Part of a small language model's weights: gated attention, capped logits.
Each number is 500 + 50 x the weight over the matrix's rms, rounded and kept within 0 to 999. Layers, rows and columns count from 0. Numbers have three digits each.

# up: layer 9 MLP up, 1024x256, rms 0.115, rows 910-915, columns 0-255
# down: layer 9 MLP down (transposed), 1024x256, rms 0.105, rows 910-914, columns 0-255
up910:488463515452465478494478526465484434485495514536502504530508502513555474480500552492578518493501469465425489471552479510486486509538422492511399491576498451514421523510503416511449418453527568511530514557527458520533500532422503535540513533514499510491408468445508515548507551572465556446489533468539564538581450445438552405444420458483577467436500532473458563511487569508538514444480534436469473508613534476493509500483483490515480456417499468526501578565514554475476459605457411446535555386570553490541584474500518451481509553523496523552520497567509545526423478458533518546488540550560552456458498565455507519578535600519489451431539462556492547440460556478529558543454523493554495466446469404505485576452475531460413549526457446456560527452502485540498513493470543
down910:430404522401588396621453513475477434491497560469551552483454535429484471550455491569488398435481462467426473545526527581459491540549439488553469461534526518484471521486502484442471531479461502547628446464544526529500495512463492551474517514548501462520521499549538487563502536514494492561539466589472592506549585488536519476431430562534513511425474492472538464495474501512479515522530474415460468493545544522516503613578522549568501457479538443534496472545546497499507509496488491455497530492549507379430566537504544471547495431484525486570456515568447590560499501449492519471561526511497503528463492443470539455462428549474485503531505544508557519411490544530444463459469479501479502505410474457442536416548470531528493537515470447462477407497544506462530446485528492
up911:519529520542502450521437500518488438557537490483457436449416530593446646550630529523436490497471586480483482552444433535547496493492531414540519504528443537410520600411510295472588460569542505465458497541544400473483528525434502548471457476545457406592509558535478432505574443449567428493577447534482501522487448512476478508466555540464465555449587501436597474417412545468486467497473515531574481596542543511524469575541546577527430454462530577452493476554441542377474588498418598513399494512539531527502467519485563367533497516529446493495421465486406518551501427488492433521520553452509555523505459515508537552452526531562527462411453517469446535430553445392491520502530493483547367489529522475528481497438571523499526510486456624523520466479549441532491524512546394
down911:418498579546482555444525573537402407590489474463559589473548394531522517515444524526545478552470522463489554539453576577415525460544452454443473474540551443463509430434508495472493539516499526565549397434503460533412511516466519604438584445444505556504459625511453452495551472527573566556489519558540453465527553407441483574497418456562473532524486437448401435460385486477500459528502533453539546494460554530527566593529559569554483497610503497515467410511479497394516601500440483471435524489463519521506532464413549488521499544524487610487496484473485527552473479552504479514572442488470413547526414584465429395451577460544430448482564489440543571493514487530476475477482525513447487473448473522528540520415541528427578643525522495559533440499442589536497503543524605
up912:464536530467450537502471462501400512494530439446488466577451485506530441465537497484489501508530524526467421543591535541606485511534563516556403470485533404436554536392550364484549405535492523468539452488476538529526482511421421496523538558433462506543463513590552589476543503493564415490550479496482502410470549560553503516516506591580525552529491464410585498498501545443456470477491483474468497474462428493489531532533463535544453464520492494553506516509577512487548503530523509437471523441545478551481510568556516464524509451464479466523474505501391599477526457503496479500428484471555453493518493527467510502474524515408533468533503572548436517530510543469490561543542464543506500579435557506483504543517469502497491466496488537497563514447514534492525531530418485
down912:499471440540476477434441469505554482545607506491489503427570497515575543440519495556544532501478549470428533537490489458484480424474515440473473533491554508495498454542476588493561506452515527511513534461494521570482459489398571453461523440570500503411527501536420478619563484509583537487525468473491451550383513498572521502551435534457493538489536431484489548492465512530477422717432459441541482508514533483492493559526482519474479511515501461467533521484464483565469528476507496428525632483487445533581526503484455550548525518506553526478560436521479534524555573506495551456497453494433475434463546448534401552546625478467524478518533515500539552516554433536501497505437522517458489488509581492483429466531543421458514495495499442395482554443453604525508472438513525
up913:453467514431526494515476493448434507448441462500506529452536481510425562534609460432448512456496465490546417494534472474555486453506423517486374440417518599507507518517387491510451439559327474573511426477460467430494368484534534580573542526468518532582540552475434461505508635451494398473492400493529524404452456586498525459433504501519393478450549564505578556458504447494486575498596565582544506507530454468472388491525526499557507553520486547449542437547591417512497539510459571535496585459520527499470530545543478508448466527507441496478376476495509513495421540503404528486465370521557613541427432494589423520461452512577482513509553491534492457488572536423541516512465472508498530500449593450581328446558450495472466520482468468500405529564451371495482479528576478
down913:540425521509478445422505505508547412488539576415461599472541526472402485436475374486453496512559409460542534495510468444528440460484527531536486472519437541469436453578553480466404481458428436612504494538468461546499481489549495520507462420448509540508403545494442460490497598527506520534512504549541459527448503469493424527595515506473466514523464503468524599421493384455482561461551616502502546448497506498575508494429515523400480466479557481515475489568556477526469496566460501618501588503418524524411542517453490480505494505514580529372484585520481541559480510484405495530613393476515491507556448475469441509504376481484548496551491554528532420412530562569456483519480471507512558549424556468528419494464498479462520399495506544453420460505506441594504589573451560
up914:432608609540612454562454476574542474584525491545565502463447524560470588505609580457476483513407492564408416509412419520546479533399429550523486515478603464414455560506434469502525569538549456503475545496506423465536504478472519465451474507423491481555463564495430529515523453493556507473467423531530566505444598565550463521498488458553563565491543442513486558447462496530433496477475440379517457472550469592536535554512486523405472472364487548591455502521523446448499497553466614519442501512599421502502565564452462345540531458546544406422430515541435455475488509468477500473508435451512584481563510421537453472520446461638589489488437557484520520451518518592517542514516570429579464550538476466563395470464553563507486503367446414457542498499501433550494505555514534
down914:551456472512501409397500580489576530577491489451588562384577574550515519465463539485496513574641516520440459501456463491450497539480448516469559469516577442509498469514465513493445502442522541569503496532545566481511498481447516476418439477547540405623519617487533435509525481492526565630575524476478638496477533582498450439597426416541399482511508497585436503487470548425530480507463439455552475515515472485512532431530499514525461454567527526434489494482578504433471425458477517424462536443456536495567455434525424474549479456420586458488482421577520483484490422451532509462422531567556483440430493490515467476488465465590443538529482508515532521476547600599430466465510574410539571512394487462613492543497551558521357420449467462492470467488587541438408476452458503
up915:410463544460511500513497507489435509471442483491421512417474565465543557489497477484503495502476536452490536485480399546527518575567502544455418500589539494408510562440516454623451539614516495429537443457452525400551472587572466472550450535450502550550469549466437445608492580618555543575479514532541526423531508507549531444474570587562566480462494499573513489442506505433501519486453383472446515483460522433497425478600511523456423583407546543488533495430492411372490406484540533412573509465562507507450471501433532389554633520555544415528446502540529485558540503539480562507521418476439521438512539545489484513541516478439443534461460575450387643526560471440355508525530527528407448515527485462476524539463490452511533526542459466468536607423482433567592497523436617